Part of a small language model's weights: 13 layers, no biases in attention or MLP.
Each number is 500 + 40 x the weight over its row's rms, rounded and kept within 0 to 999. Layers, rows and columns count from 0. Numbers have three digits each. The size before them is the row's rms in percent of the matrix's.

# up: layer 4 MLP up, 704x256, rms 0.126, rows 416-450, columns 128-255
# down: layer 4 MLP down (transposed), 704x256, rms 0.104, rows 416-450, columns 128-255
# gate: layer 4 MLP gate, 704x256, rms 0.126, rows 417-451, columns 128-255
up416 097:548545543536406544514473460510537480525476471521480532444544550471465508501492465513427510495552478512506610446477525496493471522528485543455566516431482514543490518554473502499463561493521457472504494541495494452468532456482449459515563451549542529479557467507455512503476575429523423443561479485480475486519453424504501425518479543479538456467460459590554474534546484554405517496490
down416 100:530503468503521580478528556504535577433479495506475513448483526613452481548469477531443535479514551492489489511544462479501466516511516458478496480471502536496610489531478542529464471472484485506523518494520435553591491484439514399517500466554533457480477472525533406446522542599494535486417503506496421501602435482475479504515514521488552473470507477491441526430534459458461542441471
gate417 109:455440628500425547504457559553528503483589509455515519521546506484498503500521538522590517559496536524532466566461394470492507519490525522436520505577554568533450540486429513500500478479503448519543492463439485548562503475523517461407477505520469479498474474453499531506514544509427468464489503507474502495526498540501492501470381492461520476536475482519490499491454484473575554500546
up417 105:463451529453452489478466551446469484537548518547547474575430469556568528448489553507532488472473480511498484510441491490527577484524524523565449491545527572565476544520445515531550488499483507437467545512465443524503565502506532472422505434518576519514545529476463548478423444502486536462514506482495537547427494442488512562480473501477564494538575514537437490503477423504491471467484
down417 107:448519520470441465484413533459485523488522556500483501564473522522536502464514540550501512472549530500499482572494428509548558493465433466523500487512479499499451546526480496481470439524475514509514486485437476458468491469488486474431485493536578483509485461409512582408466466466409493477499516501564530542440432456430519553515383527483561537543464509526531515491461515350494477432525
gate418 105:524536481554522443470524517436547448444541562532500510517501513517554486473480535494528485575443523516545523537564440461532485504554502463557451449539503495529523516414498557540513471479556483478575550571443512414524508496511454435534560479462423471484424464465441548438527511484440510525529441474479427509433527553491592493500523486512498505404526474538456498462538449471501550511523
up418 105:481512527484482498490540489510527496593513484514452451514472508490539507513475475419471512528497457467545549535510488506425461514455470484478502468537463449441474478494465526490416545438399585509426509444486478536403426487490514481474461542489470485529525540519572435521483439522545478485458522503493559451486462508530420456511485538476505444550482488487522513525481444573449538502533
down418 102:479542474525459536477418531547559457459489508545518490546520542515525489467533550465506488390521508484529537532564496542506549582564516462575520449471563524456510505567542538509464441512519484557470509428476454363483477486582473497557527491521485566439527455558537511451403508519500443492508440471485479532535508510461469489500483448479459503494528503492485438420546456485448469540528
gate419 099:499519551435455513501467461484409473442539502490505497551479472487464489504503500490475550537588549533607488479492506433479472446445465499494520484466511509470485511580502539463523444565470479448544493466449539509520534499518438465505480548529448529538486517469500552506603470431506473420557523512524504439446454443544448516543445547539466417456448448515463527500439499530501467487516
up419 103:476493490480467473447476560484544525507536482521421526470480505537489483465540562471550507472458500451479472496508494513547537497585461475451506470574514493545483506450546467499537547444535451534417534513537425499583423497514461451499576446499490479500522537520536384480467517535478487515524498452414515574516464493507523588459557518455484533465569480500561504491469560552551517463478
down419 103:507522528562453407516445502531482470458501592528525487524485529477542467455507467489495553527520502518508437467470534471504438462482520463515526480453524517449534530509537564515534542589544454553572525525488561391582442555549452508442554514500450492504493447445525552381543440495532511466503432490537504493535426466552546512454525526498464513487526546528507498489501453512493532534463
gate420 097:480491485479419529486538390562473471502502517485450502469466549469509464523431601544478571514483491428514538547487482451518524467604573544513529487452461507553486471461453447488475499533496421472470540546445452510455482561478538482484463477512545547509532507462526576541527463520516479529445484421535526468506499492456535463521539462494518456511464448440518484480528531466500506502438
up420 098:558532485513548479461463464461585508470533576500548512504540439481515492491582511515519480497512454562546460449498494418516476560380468472516473475524459506489551473516477530473478525467459597435461499520488502489570501491421553469559546600487458473552521451445465433434434517478459501494536436490545535527537519489475469446511465521492475500512521480481464460509516480470484547526529
down420 100:468497453487430508509540499496440523528549508534486505486507560485494616502474522438465513519551505472573549540451476484469503472579528535418515522542423500524525465491451486470494511533493484473501513543487517500461467517504509456464448535444581522508541482562524514523530477472463342550424519465551537534534500488551509491462504475423471512491458531487509478495443487527480473569494
gate421 109:544462396484464501576541499489497549495510483502497575506511542440467535507516483493550429548518615461511559436481500449468517502444484468565552501515489471525546478476493460473500570570481493467517489507468546512577493508486552454537510491542460520551544483573463484448449528487517457558469516539496540431540529429514552512478492538521497515473527502551530497546590476461521509515514
up421 112:558484499462460490508400499429467491551470450506438489468528463523463535488545449556449569465565520484519536518501467482524520498470421557511512483383539488443491465447401579520521486486486552446549540551509488570528443475481562450580492505489485515525473449470527469500561543455646479534476505469522555461471466459533558494481530501536474510510517499480501499461419509554488585484463
down421 103:529480482450456546492528533520499568458491443490491541526484582504431370536448490485497562479565564550524539510525509564475528580439464512508496467490430499516509482542541493532502540499515562530533483493472501543561476481549483482502491505451460460521517522479503483493516523520492515543504481478504495467476470447503478440522462420519573488416465474571457475502462477444528473521512
gate422 105:472574446499462518455491521481501467403409520516566534515522488535453511502493405496520493512485470496518482478459549565497497455463495521503545547506587518449572613480501439523479446515483486548492456517527540616482511541517439421466532562539417496491494512541420470486462459547542440545522461463565540515456495522474523499460453462513527472536485572498471431424462505509572448477547
up422 109:551482537441498462563545465471514489577475478499478503489476524485512457441483532493539480478570530475507488572528500510465488516506471477515487467519443507522435490517477528466518536476455484516523529520484415414563508481489530517519458457458530484498473485496480548498543508456484567510488598567450459453534473483550441535500624515507463576459555467580570520543558504466491579515455
down422 101:481543537507528457536504462509506467487577483546572488523439474564483502529429476521548512572495507458473603503468462453510471514570557574507514589469492548487517471539485568503467481455509526507464483492440465480522481570516444517510513482440501477515500467486517444529478491494539210509560496500549476496455554518471475502533521510523484533479492511509505508477542508448492473543480
gate423 103:481494448512440469553533429551589505510537493504437465468487514461582418581477524551549497475454535501532603460478420502518545500441399484459461558568590543546508468492528470488481495522495441549440516474516466530506517447451462482476517501545505544491443432479463510563497522491519456572490489459477526560510542508485543471534432514548496507466506478497486562459521470499491581483481
up423 103:524518503517557604475507587597484511489526527488482525439546473511506545509446468503514512500512517528469555520504522535515528431539519519468490547501489482507538439511495451474523532465407436487454545536465512470434495466506424511522526568482535572513522452513466459474509515479562499562476490556466481611531568548477499533490502468529518462522477492456489436466518508476431493481522
down423 099:510580451472532522452503507493488481447523514467503567487517442456499502457510492503606533476466438491502473515572510534519488449458521502460463471435491436514536515472460517443517484515421436519485465572430414501496508515495428503528550549531533516462435512485472492501556485517552597504523439528449514472427505574502510467513487462546492464517383453523479488519439464578527459460511
gate424 093:504526500535485510529527505495502526527449516491476507447484446479516470534445497484466484514502406500524510527489594492481558544554485505461440508510563426541517494534401488512485498526537510477532543475517487463487468515479451440550528457532470455494522487512503451472507548483527551511480548503502537458501520466508513564531535405462469544450514517513563447454519498512547518555523
up424 091:498513471523530459580477437517534544555407479564526498514471593523506566449476489488491512462520522459511563498546471480514569513438483458562406500475580492532526613520509489467461472547496548507564475497514528464495525447520475487548503466474529503527521470497511521468500495543484468481463471458494519534496459503498516535562526517511461405544501511464458474508594485472445519497529
down424 090:484505503562411510532481512466480502500437499485440475419560471460494518482528482503571535486479447504538502427560526495566539536534462501569489505538500515486444467470454503514483526508575517525502570472499453500494475419509521512480523591473561524502480478555525468447491454484490537480483543504496489560471530505505468586493483509529509568496478590580444527557452468446450478545522
gate425 097:532524546500520466490574502471471510483523486490568521545534551530483511475479517465483511483462516444540504475523533481483510423544479555498484462563450497470494438537415479528482437599529457512582500484491561469552553558565486539469434474533449482446484463479570558496442448479489540500559472514526513523530482555471425466559481499516539542521406456483532422510527542511496543468538
up425 097:534483535523512462498490535543475512505554542424499538494547507499469489473587458591487506497492507562549472564542511441538500558531501523526543455448618455516570486482435499554500563471543453545536578546484550529529466431440477540459542541518482532483479449504475546493499518444514476441479477524461537507451585505532485478531484491438549443544471548468466453496453478536501515467492
down425 099:524424451513471535515476465560427550562505524516433559497513418478520498528537482466448463508499469491430514447503404430514491475438551536467507464565579507503518572547527511558511503472461471473514522476495407490465532503426484511443583435476481514496526441445442494483446525465544562515514482533461527497447453452520511494444486525456483419487558512524430469494579428475540553491445
gate426 101:455502474518476527479490566537508467510521559541450490498470488425473481449561507560518448484505485544564476465463532532476525526582391506542458536522541533494504474504564480546533490517549530510492456506465480419530448459478515474455489474534466483448504494474478466536498481568530507493461482526524550442553534531521533445448597473409488493496491491570494496520425453558487486482491
up426 101:522536560517506478502459550472511505443463517445529492473476508506469506456474505514477569513490515547480442464452528462522511446474464443475462439515531495510478502493470532417435508539483499584486536535442518448523500471516467531483527615492491436474479511514509429489528496457426489510511480578510489513475479535577510554517586510437469555533579471499472468520458454574537577530557
down426 101:569463527526519513488515449563437495517534472518497512478473519511471520505547552531558565514449552531543548487470474417526587487534499534568562552513459433525518532474588496477591462566501477498466478498462436543500519494527463482497516478562478526531536547476534462520496470486448534466537509428585465499549470528515532421477462507521534518513567441533488425510491484455574515581409
gate427 093:541550532580507535432452475496525441489606455516475491438475557525518471492527488581540532501459473474499455558503515443509517510512558520516547523478455512434512442419529566520490532487485567505486517431492512590473554549533495535473449448549535481408470621509509495581512527503485516562461508535501414482501535548541548495525553460558503523505448572498526508510544481495485500478529
up427 095:528565494544539554402412462471476489471580473482481510494434508511512455490532504557510523554523520455476501544457509462524538575486465507442549546525457496495571478377501542552465512569554583551468518452447466566487530514512481516445474483511566447410477580508552511498489506543543516560478475512503411465475582558531538387506517489499513484533493511494506443571498534465473514476515
down427 102:513515505523501524463500456463529557461589502573491537396429588543459458544496517572485557455503471507500509505465450471490569468517574485596520486510509515487514481448507486520459500470524566506547564448480466535452493521532460478473492438510527534426510571533517547458508483530572535532507446511564523549507440509506510466507542424476505515524520433525548492523418491516456475485542
gate428 091:540478540501535524514524492500560537408529507529416561558492515437424542476551484545430592528500482455511525504441520560518468535410559493603530527471573487506515437436498573494546539532513451485444454457493449508506550478510552484519443543520516472466528512519453554491526513543502502514502510465589542518495559558445462480458486538517502534486470505485470555532537440542495554480549
up428 093:433493439507473557478541537472509457543496512447481433495568481558492509483512488516459466475545520476533532554565528492523512508445537467530467549397425459551538465594490512534491505495499532552430517528544516452485399481423603572429535487566548451511486512431501488568510428511470487500470530469507502496529534469480463458434509505470447514538521415513522516513517524472499514532453
down428 093:489504564492565504505504511434550542469480513447582469528529483474528522485507537512484507394545477435521527524506523507602509519490447524385515561527553574514521542539564414569520508503485478486533523484434552457542498452479528570484576518526550456544442487515475474467490495429516408504502485450458477509510464483493499409498474565476506488455482486491459537541527486482511533455589
gate429 096:528511431597532528524473520433486513491481439494492473489478477440473437461449620476449530538486410442580495524446487432527454474461547429525501475498568504549463496533488568528459550535486429549525465468456525533543542502452550482539461487510430542505497481455499510481449485479492503470568406424499459525537447483443466525534423550429520468504458477430557528498529464530501472488497
up429 108:566444505529527518444614465576438491535536475460543453535474495478521419425483519560450520465493510533479503489444539421457501455565475468499466484557509485521589497542467475531456512557562441520476532513481561531454536515436469543516459479518462524558516526519498518490494511507540478481484517504550453535475494543455528440577507446488461409460525467476605468523557514532477499528463
down429 103:453486452445526518459536487507550524523534437464482493543499520499519512432495491405489514535500480523467596503475513424500503498542482542526478524459467524509486535563435517505464532509514541495619455482446548471527514504498426574561480455461474497558507621530506510478535500430592576483501588515432508496562505543487565514545491453540487537528471495519505521480485519556431533535485
gate430 103:516480481490526513470563416495489576476505465507459491440523529447510467438495458497552497490488590536508514532484450529458492493508534479516544487553494483503478432503501545505493515440522439506427521497522418512529470521533454449509550492479524431478453452447522530550547504527500563421542530520488474533497517539536502473487518506574477485528491482537479588484460492501541526592431
up430 106:498487509569473557483456460447507446465450420538442463454513498530457534461498488477499575443527522495526476500495487463502579435391501487435506494495504502446509468488519449509464573438518488513487437426511419488503461445477534374527487508553541452507552480423546442518480523542487576531468512493515496440533562487529504491530437472500572498518468488551473471461447557524423486485404
down430 100:529457473457542548505462508533493486491487460443560489525490471491537514476458561527506487479503558473546517508510439521469573540498510484522452439492587519508472502530459565483557518539510624459483552540513525482515524483490563488552515456522563436513513483525452460549529557619499335542574495492606484462560511416473463496440532424456486500476560430461535558493521533470485489434525
gate431 100:542442489493525515509494476511509562554546471511547517539544553461494534528484478510495463501464515525530552491547509477527507533547516459620421495546497450500561509491501528478505463515579512485467473514454595503509430517496576458549574470462477493456505506513449478459452461543452573468499593475426529477541539511520445495551504526517529512484408525467468439468501529516533464523450
up431 101:425530553549500544490483525469510404519423516506451457519484519491572397502569519496532446494465446471496495536502475513477547510506508501399539530453459442537564528522514497474443461460466492453530489428541499433435456507470493480505468556546542567504484512466463492540550524463597432530436493555529494505504497525493514434518478457539518427526531512555547540494464488502538562483459
down431 098:470562523498553544472583534543551434542465523479516553518539486497494406519459500526477497509558516472498500555504567502444513545488467510542328519441436514512479455480532457496477512453531500435502447473447531451499558482483533507583528508563501439504567499473428543527481435518550325467495481431552493523458457435495529522484466481522476537401520517482534476488493490509486502484557
gate432 100:471371477444473525528451500583523488480494550539506502453494507511468500500560604484484466501480479504522460554421497495469547457503529473496529440515551509574478554467454552541490471556512485501508496545446494579503458454499553498513549480517571491470467477495523554539518456534451475477453545517485523420478475514438470482516537530569476442514432502534481555507477490461450518543449
up432 106:481464526401483516465529459519535458486521450470577475529558516496512579409535523535510484491514534529509470443533419530490564494526447437516519456555554514501534447511472515484486508510512531484517543544418488547476554552536526498536450470508495485454473431497460465472473473457556524518465604579472459498484527540466498495516546429540469540530514542519480433471499534487536538538457
down432 103:522416495447474541499497501466492537523508473416502478514584521535495507455508542485527515479506572528526491453560476496539530465503472486523473457551505501494526399544576526482469537511482569505534434459420450582467499463484503512499525426520518443421421514424406506510486468487469526516478509515482547494516447486525563483537552528533504528463524502596484502477508547439546554507487
gate433 109:488506492527586514510460449541532525495562474522514452421520491548506452521478470442517597501491533518456549623473525490469527549453483522575459461425604488546521465524580534456435521449441459548475535509573477480561488507522486529513528441464474477502517529547551517475453534442511475545484544533531411414515532534536442533560489459519532515469433519463568579466521564462513536483487
up433 110:502522547482464485474468547517527534496460463490419525567497553496433503524504542590510491484440478460581499400516393515486433534472515447466487528524435460488496583460489511528574439485518495494459478465493541491536452476486550511458483520435542527510469449486438503556554447503496565443511511559571490555531570449435611463492544544556470461494545456466437497499465424544499535497491
down433 105:481502547404475553543534588393517495496520526416507569529492501424506522422517535510464483483452522500563486463535450507532437486518597455480494461522502480504563544595474495482572495453504525517478512446521540461492497493465477577475486525499531487494470478552542442494485497526465481436410498468499460566491470589499477514532517529514456498490560468477405508543527527504546503505494
gate434 100:539544496505520501559518579454469484505474471515567468493596522471507468510470487489421567458479496414496505485455452439451483503489544492433552524479509549568507566478531479464555446479467447515481540522545462521511508521528527462479518487540506508551540535486538452504473487429470539522498446404490518501485458470515497472475393547525469517533472492516484498522490451534492472481537
up434 100:475436517461410554492462446487424480524574556574471520455466488488501526455530465478521551585521528566601426481487503558547523538497528559549551496472531477397455522478463579529478540483474488498507466455511450519553449483552481514500417538554461458452444472452422479493502501545535461465505509583498536481482459490480451550542562504488583476556551541461502482471467485523478496548518
down434 098:489492430468430480501500481504514511521518430597597486497552470560520557522499525564439558500469518473512416418490467436471521629501549526460516438527556492519446575444502572541518533509467455528510512523541466482584477561500507530441478540518464504520488482511471470502467556500421467494475446505530532509482488507569443534494455517470511495479473491458512457488535483538573448501529
gate435 103:506512506543451482550399528494472499502484522536481468498468393454477504505509567471433549479516519476520490491603527446527456516487570466417493463469436598542487535540498534539504514464461454522502512404444457474552484553464440472462432505561475484484531473513556530524526439506493534535501506465455488474545478472550498543483529429463445492548449450524505486556437488516530478479575
up435 096:490513496508507537466541481493492503491522495563486495562434546593504509494440440532517497497506523442497518464495586514477541481465521483598535525514552490436571525491477486469501498462503458463521505486525553495495523518507537574549526509518520455510496525440463529507472584594467466528519570455513516560467521487504454491503426586608471526508520460482515508460498465476542507412391
down435 096:507428522482503570513544441515479510528511468532536468559508526564472511553517486512532527519514488480486478520469560479423489527464458506463481504527523534499433564526430541548455584506414502494505547524539541455507472495536544500527560530499540561466444438494463476531428523513513456529480444562508576477505541504476440486510456479456509552509484488571541486532461493454519554489475
gate436 097:565442494542479448466492554518507549477490467476504559456509416484447433443470478479489477510580468459516417491525529485542543451519505487490468581467519476501504452506464425410476389501462500525486532539494486442553515452522628516463475472383569503484500576551511508494584460452481519470461457557423519505580467559558531441550485525509479572463427498527510470398545559480507557529470
up436 101:551454500445508433472514558545542519449433507484508483517494431489504450523588470580457496448541439460454461523470472529579597450462515540427426480451474520520533512515569552407504470433425508505479499520431475429547545495601511500475489489416510459470518595473468427475543414503505535453478476560483544489496476465512531461527476511496469594484472523486529550403542534542507565486525
down436 095:558498491537408475513507549528439479469432453459471452494511495497479594538530472557489459479507507463448480513504537512523498488492514522478489489504494528479511553468501485478556528502445547509466485537499535489513448517572497493437431523538498508463524474500513491493498442456482724526506497505470516473470454484524521482464546455479491525515479505491492506546488562514495555526480
gate437 102:507502483525581513532506433486403534505543462472508522533517510458473514522452505502505534448572437441542497551418530501476447480468472514559453492454500472531481461526454497484472486459547503489426555574422532469529415455559453502472499503489494524534515564447449491514455437512471427470496463467489503543592539481495463571582524480514476507510471544585504521543513501512482484533524
up437 099:446476440519557521454468517524523424559490498557454494531531534558539470519512476537597451487492510496425553523489486514531501528529503516575518537437503477568472479525538535441536466510532479495406577481522535505531486505513548490476610582543522528493486526437488556466457585489509507516508481523547455505454477508503532531492487550472592541487472528565506483496484546513441542483519
down437 102:461508405543605493552490467568542515507489417520460525572592563551509442484498404573561460515495479453533507581519534471504416496537506488521534506542452428469519488495557510513515507455444506515415539497419528496477522544526514404510582485544512535469480498553547509492528513479501563489561455440490460526466528497511489552545459560547545514457478537509500460458464530519488498471458
gate438 097:509427466519541514463479523517555545503562511565477497535469470469525486535562506519496473571451536466557487497473478531542536512530478488478487530462511508511555489550446490486528466497408477499467469517536572588465593497520517480574610482486477488573470546489589465513522513484425457487478484497537465479501536514491501431454549506543579500447492496508495520520466433517531517476484
up438 096:505447492520555478494478549545511514488589545485478489586470487476505503475579503497492504570494531478587452465517514514490532519510453500460472492458485488471564468572398467487543482465474533509438425488537551507481524486510510465493536386490437474531520565501493458523534513442466438491535511494512510506486515495513499472490510517519617515488447544496487491514540518527574536460493
down438 098:558531516570482552501493510416491509553479485518499472454470421496571513484508503454530509534500459475502459470426495482537533476509527537508508524447456429547505445474454481448525420498582479543529494495531419488474484435514497505499439473531572541447504496486569542502490500532457615523491510471501536455450500499469576510538495564504515475549582442603462511523474538475488565537412
gate439 099:508445500484497453492574491520531489434463515574524550451625402521503500508526497551502556454526520528522453521495530467510521490476471526424545504462543507484492562559541468514492536447478507455458436485437490521553433489469494523532462481473545521524433476534489433506497546473494445487519555515458504583563483450520496508606546491478443517547553434489463489493512498553495567557508
up439 103:446432501459495497416492475529521520512440464554451520489421592504502453489493495485564439523477502504522462476542417556485532455492526546535566432513486548459547431490402501484445473518446476551508473503573535509494467492482549538460546547459460482477542460457504589520497515512529522487487526458556446507493578594518505481448537512581501465440459555511571501463476503477531530417433
down439 103:467533572449425526567547550463455540524506523544454505433500525493533540476534544492521480517488494440426444543452500505448466496547478484534496521514411534483527496590443554524498540557486527554478497465490495488523502499485522558567589475483491491550454490499484494482498511552538461483497536530458452463456559558484597494434554483489413440461511515517479524565464493527453487440449
gate440 102:541433537533481438433522466479511447492477488558543480475520449590481517507548455501491507523470491533482491456499489465524454518555543455453475446467476479459568508520525517468516554493492495510505519505541543479491464509517524455434534488522524460497476517488569506517452447522392518518425445570487507474509470469489510463432464508369554515559474513452514562587473509546524495511506
up440 104:517554571525528480523535463471544461530502528548502444464549466587507522424454444521537512530524497421510556436567478478477455453514536501555468534515520431478430507503463552524479531515509545493548543485551589454486433454501530454509532479421458438508499493514501524475552500513505559483498481496478532512515403505449533563559509460508531462417575508459478491444460509464500523487515
down440 105:491424396473557602526559453459465470470542529524461523496542449480455466466494522555458511491533543538485524505545488489523520451517436482485530540567519420527479464495443427498459401528433527524525513486432454506512554487494489496505446511462491456510459489513516515515588502473527589480507412568464482466509506549535542477515521494534584474456543420562476413495564476496576491558520
gate441 099:506487482480497503519508455504455480509405555564508445523532574560517494468478465448452522493480479468514558482421487438567521536469458460534527517592496478481537516510485505477556520464439496543485499558470461472535464477518500523489496528459532572505523513547501534500476465541473544551495531530499518441458541522524547430466487493508537464611427423509495561478597521495433534534452
up441 098:507489571564557505487521552525560500470561445557536552426490486449473448541527476485460438457563511493446469505559488522473459515584538529414475437500446463508476469475479479541493528500506487439498489432537564525523512547493509479500550422502463408525519477539471489521531519468516551458481498379502546469558476510532421516490477532504449516466550576480514472555423522475573496494512
down441 097:582501508453485439418459461471483543431451522495483428501591505519452477458532514558540586539487433429601483531513522520483505539509485480545494458478502486443488586511558499506518529420511445505512530398515554526623486482462450534510512508491531462496530562554539587499460514561563529497492503454501488411422510500487524492458543490459525488415488581508540510497506508442481464509494
gate442 098:488527428456510483621507466473509540537491462520437520484487508550463535446467459486423502425545494539482507459446430481510497499440474435450509484526533538472452547442521537553534452538447600518546497409473509539530520524476491558501490434452541508472541480512482499425523427498503488501421520515564526419540580505498521524532508517504530535485564529501469497515506473539494505523516
up442 093:519497474584507474549572487562573491579467473451562463586511522553533493493468498476486505434474496479502574482480533503473523437468553443472443531550513539500547603481478475470535467492506564490480512484512569488456532501450516510525473488440511529516479545595491516437444458512492512466514460521507423467561539534507526531507552472543511545495512544456505457538535396497508540522555
down442 097:506522470490540493485458481511492430523472486482521490560603421570533528512496542490500497525499513479476480531501518581537455504487600482523550503482485511472475517458426552519471473553528569507504487481536505533471496410517423518504510562444450531473472460444476480448561462479510518485516456469578480464563492543489535523537496490471569500601471500506601531490504422475541493526539
gate443 098:594476415501558462486473594510481494500567499484535502555525485524499479449516518530414438508452507494497503524502472523452472485510468573553521464526511563506486498432603446522495453540456439549528509523496567478447492539439493536562517540508465515479503549591460430503484476457470467498529503459502472447476543554435460495574515468462487472504479452518501542468500475519537512488499
up443 100:490469428532559517476472503506588486493581585500483550456519522517514428478476492460508455471490537471484463424515555522486589538469547467557523468478566501557520488414455415517515553482488518547509423496500598464500517481459489489541495502444488520498545519527490445487497462470469497514484462441511454478523584516454416483531524439509499459468521459595493490447530492511481576451479
down443 099:528542527494514553493475488505464508526526519464521430457404537512498519609533542515571460438474478560480529517444560470520468523466551575468513441520515541448469493465514474461470461493536525536548491475511554529550530533580468541468564548446492460485466514533442417517504510508511558581519539468538512445456531476514483553499503454516516519547401482527526425566450470482566566529475
gate444 093:511522443480484477500487444470529509445436520517487423477504571547511549499424555422562523483532473505488515521502520526504437486489463492509527553542420471496560554536482561457548563450512564436467533478540525448631523497515470531539558451485509486411496519466526537491473510474535476492555480560515517431498519501438582541455553535494511482506489540430502467474504465493509632515514
up444 096:514450553538456509496524556516446508531555503473510517462544470425416425462552468534431522483555532462502459496515476481485546476465549519454449462484590487576476478449535434552516442526542437573597432533479509552402485501506527417503446514524462498568504482502495491530550489477447519524445517451476508514509450511582419486541417525490514511496484500583536507517441503498542462488471
down444 103:466515430510457494504493519441479488445549467513508513507519483527522475503527506544461529503540527479474460561480448461496548470459522489515487509538549427515542468541534609553530474498472487525485477511488514457476519462495502464471478526537467517533497484479499431543509512509495433472437518523582533569575436414580452428464469537517572538457489579503562411506451474513482448423470
gate445 099:455441522516439491470501487476464548519478461527513496488505449510519470456568552498452543469472433546518525467568464490528537493440521446460519485512505528498465506490527516495494573453505531479504560504500578493482488505540523464434510521466519543568495511528542554452477411474412517440438463469495464487468479505554525478533504425468470496487507533597500508423560443522453538509458
up445 102:489477499505542480476492500496546488532530484506451609481495531508510488415516516513579459484522531505576514604499575528439432537545528512458507458518498541419488458559518497443513552482492561528501458436511485540568517403530548493467515445468490446547469507493535568544467469523535544441514543550496490491456497496446547530542510540559396559495475430510511417531463505505494506483470
down445 103:498438508549464572517504446543526557522431508493510499498482454522481496461534530518489469471499439542498443485529501488458590553544510486502490523476494513484546430532536519469559559482541566452487496503494536514492502504519525502519506537446483497477497452492485506533476499537434516498484538523516498547387502476534464558562466469474542561494524556536426566529480550542536524458533
gate446 103:501465493537521469474496534520529489610555499522526523489536537531436546494486461533425516538489438479520468472492481504499489480467483471582544467558536500611536432481473491417513477538463537486552521498490478535466371536536501480525391436505522547510458555484533531484559538491487464452496510475553437496518526537460513528487526498456553546422509514490499482457587473512543449453528
up446 101:542446479470469432511462497476504454463469506510450535503533488485519533506520479507546538484525502478555490482509472552472498587416456522477497531445476505552541473522508518531455529475544545532472543518483564504500552403501508470472469518449522503498528516493507487502515521475472482471451566537541480517517505467556479483517468514428521419427471465447505600529495529480401505558499
down446 101:491491495475386486446496481563461536496530484479552589442470467518512455595477486551463553481544480491474437491489487454585563427474523528550518492497524478491556567472481514572433458506502536463417507549524464484504589582535542475478533483537537516518402496491452542463480554522386414529478490471458467488506502498457532542503509457514477511465542529491473445496539479473488519451546
gate447 096:451473477530393486477491464446490560575443497469463444438524412458522539476546518503475517486447492506504465508474488407562500471521563471505510508494542480492469463505532501487522483467485430513509486522453524489425525543503469492426459534481542470511551521556517469519472511539520535504416538461531572508491483450477433484494509447516486534514501513486546510497494534465513555497319
up447 097:567516487403553483511468511465576464435493460516493589487504574543462533529447506449512458498486456427452535538480504483493439554472471487505428515482409406540533551543440499516487461539464546500533499522547493533547526486394493522572508487477575523533416559494520434489502453497518537566574489554457495481592476525448509516568514499507518467482510540504551532499494526497418485551560
down447 100:499523493493471538530500487540500483575500447542487437516537515476512526504509561514485507482474562497504454581582491462491424523483572507559561505489443555492479517555492464497530485523497517459504465578514508559474530453548573534462505582508509524439491560525503510512521463482511530500465490498541503533474472485473471440534525448466599508526491543504522465489509413502505529577508
gate448 117:457552442499508528551509490475540446473553489472417497475549531480561517479551502563493570442509540487486457453454553530470502465493417564560476461542471493537547511510478485455502494563466511473448487431534406556535524473425479495468438475523614539502544474497473552473463579494553515498572478491523472554473483539472575497510464494549498487590542511509555514457490452456499480518488
up448 115:471533490512510507567517450460513447491515483509495483477556529455527518522512522628529512502476588481532473524484514486479465552517395556516526523549489522549545555512457464457528535538481510441471514438527437535532522511421541479471440541546629508458557459477481474431501572520495541536627441504491509571480485529494540516507478442551535531595523474527525519424482430446506445533493
down448 110:504456457499527515527502499507474477469493567405514486483552483488493498458544478506461538444452470494475473475447557543460555538510488538538503476479482504512535526507576471448530489554492486478523488518505493515437430468501456435494476512519546523458437461501467484528491514525468554522495464459526510566482492537563542465510534534464556492506537478433519541519454550564560527559537
gate449 099:440559510505459483517491519491464542547469510497501529550581442505461419551545453496475502486510493495469438568527518429446505471538520564458561451504540556541547447502505493474490464478506526443539455505546419538521501555507464498505548472498508489528508460492532549511481504443532418501549440519470453481511487459519517451535507489482514522496500511440573465489500561541556501491456
up449 104:494501558514482503514516516554491492579463502487494496485553429495500490506590502486595518492499538491533528502516503447501519564499521530480567460512545574509503461509443529472464492492527500486579463493528554469553592509494498516530499527552478516489481533559451454580448553544546477502473577500478467513516485494508536425539513493474519471514546498507553529425567455490529461452464
down449 102:513494516479526523472541505495595448485470463475495556460499558469484483511525508478484505463530476518499591461468481531465554538461474498542502594516523533490521494552455539560526523478506512454513515563468561558512540516499621449510525455412509512514432492510493530483460527533527559572535553556457457483516501524496484532436521503532539510474458567491523479486508487525431480480470
gate450 103:581548469534501475435535524560479504545539545525491561486464487514524476473472466440501447469500505531448503536440620508564528471523499496525486546497461548515463474419507526558561523537509527504447529529534470442532538519527463526487604510524527494472447457535499462523501504450559421576532474457485472459545523594447567495485485535491429514543519520532474526533493459513512448523491
up450 103:464440510497460441500557476505509493443466498424541511474475529524554558507559469580499564499553519505456560518471503482510460486551527380481399531513467502554490486563531449502542489470512478506482437522469606578534515519449435529492482524476527486518560475496516500488566549438481507507524482491544432474525487497468504519564439484476605466445460524523502496504504487511508555565526
down450 099:451505495508527452496521476538510490471472486430530477494572570463595470441461520526506503485456490503491468468530566520526517511552504318465473469444492411529475510460507501468507500503538434508508482447447527479559494510550475556502548546463514463521528443505465453479536470472466405489475444524513529512585498471568485527508516426503528503462500479407456576561509506529539445499506
gate451 100:547530522544466485493467458527512458505478585507516493573473431493495474518575548502508575462507489509517520487543408464557497473528455543553500508488528494497455425546493410445532460413510560484455483457522498499540495485486504512519449550441547529521557492534511497474523550609470483549389503498424478534503515485534510444538444533437484456483476447524414496458547555433425476507474